Weights of a small GPT-style language model, trained from scratch on English Wikipedia.
Size: width 64, 2 heads of 32, MLP 64 SwiGLU.
Architecture: RMSNorm before each block, rotary positions, no biases in attention or MLP, untied embeddings, some layers without attention, capped logits.
Each number is 500 + 50 x the weight over its row's rms, rounded and kept within 0 to 999. Layers, rows and columns count from 0. Numbers have three digits each. The size before them is the row's rms in percent of the matrix's.

# k: layer 6 attention key, 64x64, rms 0.17, rows 21-35, columns 0-63
# q: layer 6 attention query, 64x64, rms 0.17, rows 22-35, columns 0-63
# v: layer 6 attention value, 64x64, rms 0.146, rows 0-31, columns 0-63
# o: layer 6 attention output (transposed), 64x64, rms 0.138, rows 0-31, columns 0-63
k21 086:496535499608480575499490510527576511479487596426530425467533452453519549510452557526471539486509570579544606508451438417485499539492396518604502472555556492529464462406418456459508500454528502
q22 088:396465578525540502449393497474585545454420514523451483555509517552532526436492462526595603459462457531545543549453414534439551502507508530497515442420488512549547476487461494535474488636544483
k22 093:586485501472535503511571434460464486538499519466530469536565541531460479544504380456468525521571515504481357521615502464571458593390550534513559499590542556493562514543554539486490474456509495
q23 100:466511375528560517557547452545515428530484524585503489500460482546502423520498485598448524466478402507484407509494484428502461483497583524493453505382419494517417489513595531513509539608510460
k23 095:509584504484509412521524423527518497604468462363472475464408489507426457447446523514452422537502471460489458524521464452449539524390451521499456516495570472541506564573517483530450417602485525
q24 083:465495518544488494498560529501585542474518478525465521532526465556497515456533590594449567394556492656517448539532405584521475521494500423489484582444456529467513491492504567431446479590448510
k24 122:555586533481563430455509446520475481527521446466498545493389566455459438560497464470535467545471436470464411500575479486551472542453482481413448631582513470482539541563572510598485471468456501
q25 088:494525544532563469475512469491524487424488400428449484533470473459501457570489519577588507452527469468570505523460539533445447514382515611545491557598432566480552490569404510562522436454480519
k25 098:486456483458495490502487554504563535477603508537430524504516464528515520470489565530436513515462522488590505471451449496422503427591608622567519540515466624553471442413508541524600500535540513
q26 094:522517506510433565449484456455480512468548487429466548431471452450487529591565530473411473620500420383486536463500605486492526564431459503510524508508538460550540402565420487497503451524567471
k26 102:479465381586482554478485515508590440486524517475549440516518480590518540470446593542520450480527581545551585504384500529400496435537568528526450511538510490537543436516388519511543479537512529
q27 083:441560514464547521483553477543442441538414467420537434468536439578524442499454516405457533447566515551434485473472526539503536459512553528611456455529561488492351546536541533532469450470446462
k27 109:507507561541457519478537482508507524478404468458648495403535630526555454509441487564520558521566487472533519539494540511382579475432489621559502478406515490544482477513483506489501515499484455
q28 083:392501543532603505588467462539546493443505474541580479508469437426439475495585478549549453521453590559568571463515489583478506528617498463506487423520490469522507439456557492406510472484450475
k28 094:488526444478478471569541536544515449551475509483605439440459552513417483498513468421418524541563509456446454506558574456493474469383402480541415527499503481489462588426548537561484529551434564
q29 091:433437507441525541475448532528426483496509555407525472494389524539502533517573464477445488459478401588492530602419538487545434548464497537580486548510458414479502433455600476544502427535475484
k29 129:636472445449608434537415436524490480536563501495479563443519503496512523491477535446503491483511449501443448474576463513428546495478421373474534585565601479462521482573487509493563457468470498
q30 092:581427499489512456409476474381522407381453496537525576491519526448506484536560548530410542510421446558500459514479522589533488486510493543470443428565452518471504567457475428464518586531477491
k30 104:556499445523456440551499463494506501465513391487445512497507529511336465458473565455546404505523427568495434582522485414514513591464479514480512519431434574510591541488556487494425504511449499
q31 101:509556497457538449599426496521459457536469468574501544461523507455447544505425367440446433541439520476503398532488635525498452487494446584498484470536570461551423499528503486468550571474474487
k31 096:437400496542477592494393521514538592526513535494435548614558439527565531409508442553479483445465505559500558484461463542459469452491511464518536428481457524523485422358500501471497543487528479
v0 111:466501500479401521379491522512626465520525540506501580487439493387478503448439549545534372546445468451482508484548499461512508440528436468484461560490525527456580463518593553513449506567530538
o0 109:475567576502528479493453555492543488504557486488637515562510503483511486504421534453583505491529464498459462479424473572368575420508508592518512607526448511422494466548529447468473597502521467
v1 107:530470539614471475486503502498473494379467484537450516561498563465464560526540499474415582515531464535494566516398496511428430602470398565576462509452481561522573466490539534510475436417516484
o1 114:427515522475448576543496512495568453471518519492496491542499514492527613493532597543420425546496548553569496542528465473512486554536455500397645449456490584475428459484499423470528460578465439
v2 091:446581475476496560536518499531513472483517532507575518477430520487453539522581585504564544412528552492537498462406525489541569430591598481567484409523430506485412524452426482497505572576572500
o2 093:537514418460483502516503403454578495543443381466453463484521539524571413539487459535465535468504437525470536457534525567524539447538558441478389476471476461379458511489415437493475583567490495
v3 095:498518532513528482448526587511456501455522518618485520430420395446533415497630505461500451612508490531500560509510545561411616535519456499478549466538431451540538521499472496506472462446459472
o3 090:466441473490525525522467492415455487490571455478519467505531479521448543440623471451486572546448523535378473562516474526504558559541507484554451533542449518454570469466556556628410504496467398
v4 094:440463562452478473510469548571530501470585588397517481485476494466480466610519587561492461586492587535551530532582547434476498533465475491533527531563445505482540458493532495470588521627567482
o4 087:498422498523628443517429559431504527567450511474596518535517443593508481497473521519497545488519485548564496530519463517494444407546543398575462527544425499442527384523534452441534543465441482
v5 107:519534504563472541428551511501493468463514508494448379358449426411491471465575504574588521526567477412493486470523519509456591457489533462553488525544438505501544464537444583497468549438481434
o5 097:493578434415502518535525395505401505498522469514595453521530465423524414467511497479542536450461501530369476471495532474440587515549583399551491492575511554582516483487506539492459490466464434
v6 092:521543566591465524523584507518528518569513448537442518528454401532482509520562574519538471457477473442512616514491625567532473474525489522579551508491455496407560534540526571428422471468426525
o6 087:486566566548492445493469478435566507427473474542566451537581565458468463464552515424396531430495524513387540534551526535512569468594538477444508551539550514500573500440429532495423542544492570
v7 091:525479529447433518485478472453569423476560564390470587490523543548518509493447472422548482585542506506469410447507418449506510416524403486512485526503565421530496455499462415557411444452452511
o7 089:499527502515430569433518526572532404548505592461486523492505507569521544529443508507538557502539495472522517542528438464437546538494559626555549498447406479577530475604545485480558520493637520
v8 101:418525490501525511550507476483466524531431537535483490519522449587625544379528437487507492584461545427515511510489570473529482422458523505415434478545442379457436543482581461485459460503520424
o8 086:524555471586508535517479457519521520511388550454470541436519583538454491437527452391492450524407387530497431492501497544590513534410600469468545524555586498537543563530502545487473544484476472
v9 103:465497528544506480476504469584567516626499530492519529465475563551531481565533636492526527454456425456473517480471553567498590545552582465497517479515493548550442497550426596440618500524550495
o9 099:509462511529539390475479391438498554534555440473454428478564526429612522496533473532446490521575507474409444475454509545452416459493548445517439403569510462551468477495533449455549552498482569
v10 090:528534491446561524452492492433499499557490506558583572520572450512520503446461598491559418437562532475421512485486512477585585485521539475472509464573541611500577519515461576522536556557606442
o10 093:461482447474512491502526533403439539539478387529544455499594501461529453458418491520519599503530502505458450435450565592514423515455425542476446570571470474458470593424442451477525445532545477
v11 099:459499627498530483527591536522609516477480515478504535488507559405461499456489457559531504485557462492522509536600486492473518591577566471501523507432593624601530584533497467503464525452538500
o11 090:478484544481531440558499497498504515495486560493441484525490405442536434549523479577557495613527602498502517521534471480441517534457424531454478488515515536415557540370636427544480499428489564
v12 099:496497481551542520496559477537486545533457559482582518430420456557502463470551454520505463643545500554563563535446470372538473445463440494489539477443434499480528429466523513423415491506601457
o12 101:490490465470528567475484540505618541574440501493448507547473461519466529481483460422457507620359452550491557497523412520497515399447492482551436589554542568512498543512428542505521517568466467
v13 100:443503558459530446459534444553488510480523526544516519553473478583463467675486409527465519562421457533493490524590533455501412489581495476517455486451478580466502403469489466420550498547466444
o13 087:513456571459535492517516576471558488516527470501455525534544439500430561466530549495542534568562484445433634495629480466520475371491491526572524524548575506478472492641535489469504466485545503
v14 095:544522444497558527547447401599355501537465455408525543459453475545462507513499533394499463483525497526503411472479629494574551469456553471584460510465421531468468542506505503513492511538540477
o14 098:512463445560535491490508377477505523544550407498499400483528536488500491511423481512507480445485504541543561464583510491577477426552480452520469582462548578629463615541412513502527557518548505
v15 097:568517523572599550480489456441386483520563490519416494552468508454532430517551537447510634489502562531502469484587529583461489552500562549454565550558559541510535534509471518485494482512385458
o15 101:476498457435581529585493473455379545510520508501534476519543553456459504460600383471443549456522527503467566586511561462489466552566428525507505446527543492595574445501496539548528419419518520
v16 102:544437511511474493540467476498380445449531575419503526487504509425417492529608503415492438499566532543490532573541482443547487611496538465425639433567478486517478535465501540482526467507461497
o16 098:461440489593571512503373518500426527556483482460493494534430567560555497544543515505438552447481605618532532506457532444495527586447408472491537489468518474503532507527547452486477482538403416
v17 098:443552536451511465539560517522481500540437442443464629529470499492539522517506510446451485600516464534461426446517510466518347435468446546461496456436554477547471530539613449466485420534514560
o17 092:500508579570463516524453535528462473535482497461387532491457562499486599532504518461507441551464443524503528530522407534582484454478489698493560561492474578534524473493539439573491537504521556
v18 100:504467439448487571458471504448553501544492478496465474474464402436505477491410521491553464498457441477441417474473499426568423442549493478610538495522636509509520563558513473568443471583593488
o18 101:542574522474447511485517438524433468471511529540529463470524403519541471572347443512488465559603479469518538435448537512488487465488473582587536611546462513555518447493414431530473495561528531
v19 096:518493503441529440428447513422526583501487505609482477423473404496522488512457393541544513535557472441433475478563427517439431439529485531474517528515549459585445401580492421489453498465477548
o19 094:548475515482423522485550570604405499473536564453439553428503419494462563497536553442529480577529454437411480488446440480506533492507478599533521490569508481517614520510541559544482420427523458
v20 089:534565482529480475500534503490497411509518513490407478482457551474422543487565559509353534455496549537607551548540460499413601607525548533531504424524527541517495512511473508559526529427410464
o20 092:445604485421495535549482517465542522495535503489472493523432480451496485481635468633536578467524535574519544493556579507532539600608466476495472378474487511445468508489511490557518573494470486
v21 117:498516513496478514561559484482592574584454417499537589366481451486396534533527456544422488549492393511505490553459443488560499463509457507536424564480513490496581546519565411476482489478528553
o21 117:521506513493401473454548514562600574473532538486431556494445474447466553555500542538527485559474545495535520390517394472534485438490517533453514645490480537454500501425482450472403582529531550
v22 101:588511486463534452541601523517503414488492440523491441577502583525544497462541543472532570461502519522532561532531527507420547476484474482482529478432502580440494577456477506578654597450502430
o22 096:430476518519535486490553475399464472529484447636523442569512540443506440423484404594507509429548459458529503550553524541472489528542489398486477417512470525504399547447539592543464477493519523
v23 095:494447433566480481494513543524466453438447483540506463453478529316569460509536531430487497603496618474533500521491531443469516476460525512551470439502432543439433527457480497601449444541533461
o23 091:523519431456539557535410421410523390529539460476606426456463469561538461463501419442517513496496457580569550547452469497471544494532494428505479481473516573513412507453544528489441470564452424
v24 096:381508527457505590586419481522413462482510504522525440515508552575497481508449524519483527560501564527510526461587527481495566547479579508430511449512515485475392488517418519499506578606618471
o24 094:515466415435581478587450488425448555542530446484484552522571439567537433504439493533520495474516392580515459524511533562494468579482503454530385448520572458495577499553451562505530467462447554
v25 091:530490486441528499542432503539471541587569589520452409509406496562526470460470526471554525503426509456521449437514581460530595533551605506472512534553504574553485490509459534493453511651478535
o25 088:482502474455564467519483513475428600524459487430533438430558449520549464504476374478513461546558522452428516514484577540513516511602495444530452490536539479461552456589443554555592492409449566
v26 100:455471526527481498503482492611422511510498459573489589529506405535501402526519585493465409405457428470470504521501501567449510503583500504412489473491522449445423553563490592454553545479445439
o26 108:523450571521575444457406467457416522451616471548508458513598527471482534456562548439497527399455441439413464528546602523440480514482481493565477490502541458555548535533505464573451505554497493
v27 107:535534497508507456400534512563638539516575498448552481478453437461556443530521468640579532492453446475552471479450423470483507446488560457487481553487472391516513552513495570500479537467419553
o27 112:592499551508544493422564450543503468432474497515474503529431495402492484510576447480537523483356499428461524518470512495435521367516633486561446529494455459514455457534547493531511536416497494
v28 110:576513525537530553562618551493554488474507416574501399589607550508524511511484522553486605456539581514490482567446532554481474586449535489537537469482551495452550520521517485588501482418545499
o28 113:533478522481469492524575446465501480409414495598559489516535457453496457476469463593358548475535506549591509533519500490538440556490498450429488437438504457493436494368532518519470435508476580
v29 103:594486514498549444398515517462442537531522489517554553571521565525484502472533373411504503483422471485411473512455464490539439562534519493455448564554482515548624469534530483439526463520448392
o29 099:449448449526488530500549584598467546452485499518479456490513528487492635465539462456499514519485605449487551463504533451505431477384466598495597550521573519441465493590552440485530439455513468
v30 099:474541607489519512483515524486528408488596607463427320529496547539541510546470446534511499451515486508520520415533456566552408513490500506437518515572525536475508584451457513483544556535513467
o30 094:433634442440596465538508482529471465483397469516486571568489511499481390510553485555521479414573513461480466579521535525529493511473544440513542516531477479460480375597535533480560443488496533
v31 105:478552522501517498485488469545464529517441444522487468567496414410498528480523464415434479495399439558491481484427525437475432457479422496491473444541427471545348514525621494441450452536469550
o31 095:535532559578447555530405448529458507449475499472436485470394511502518597553563533453478360514455459525511486539516510480607545462441520592443508551462528554470488517548477467538487579554465438
q32 092:487521411506533495576518530454523489568480571545521558516525484505389589505449552504504559407491533487503559541495483481389609435474522514586451500398482510503460592466489493501452473589475572
k32 086:459464457482511522506456495494429503532539452472553383475434421581554539416507540478429527449507501542633514531491480500456499545570590583603466501554470548464569438567520515465450459526526521
q33 067:531522468569403555490463523444492472462454578485583477485544380452508556561500598496581503473461498486517587509473449490538557457490489552505497444441468536463614547566438556476396523551519507
k33 106:436527460542433496532485582489479484559526579528565371511540441452491499503457590439473484431592580510568589570472484556575475462477493478505483518505564475448441544510437439533427502508578501
q34 091:497488530555475520566498549477524528570551516603517530524540485571471605480508538476438486431483564412529544525543397570513596462514507514645447483432463437557496536482464504406472476516534510
k34 115:392502493496444509521509554536479553493510604476528469549593472477523497516441503475472514449518504484639583544464546517503486407533486601567521502498523424499429426497479486447553425553605552
q35 085:619533427483472504582523480475445483485441595490427500433496426421393471518515499543560488528549458485459543390479484527498543441526473502439518432509444467477524544499471554509565499484638537
k35 079:615439491537561531551415568467484443526492523477533539499547511451441480532494515443423516433501475585494506465476504550585463594385430422450541447534470492537523541552499460517408550514549568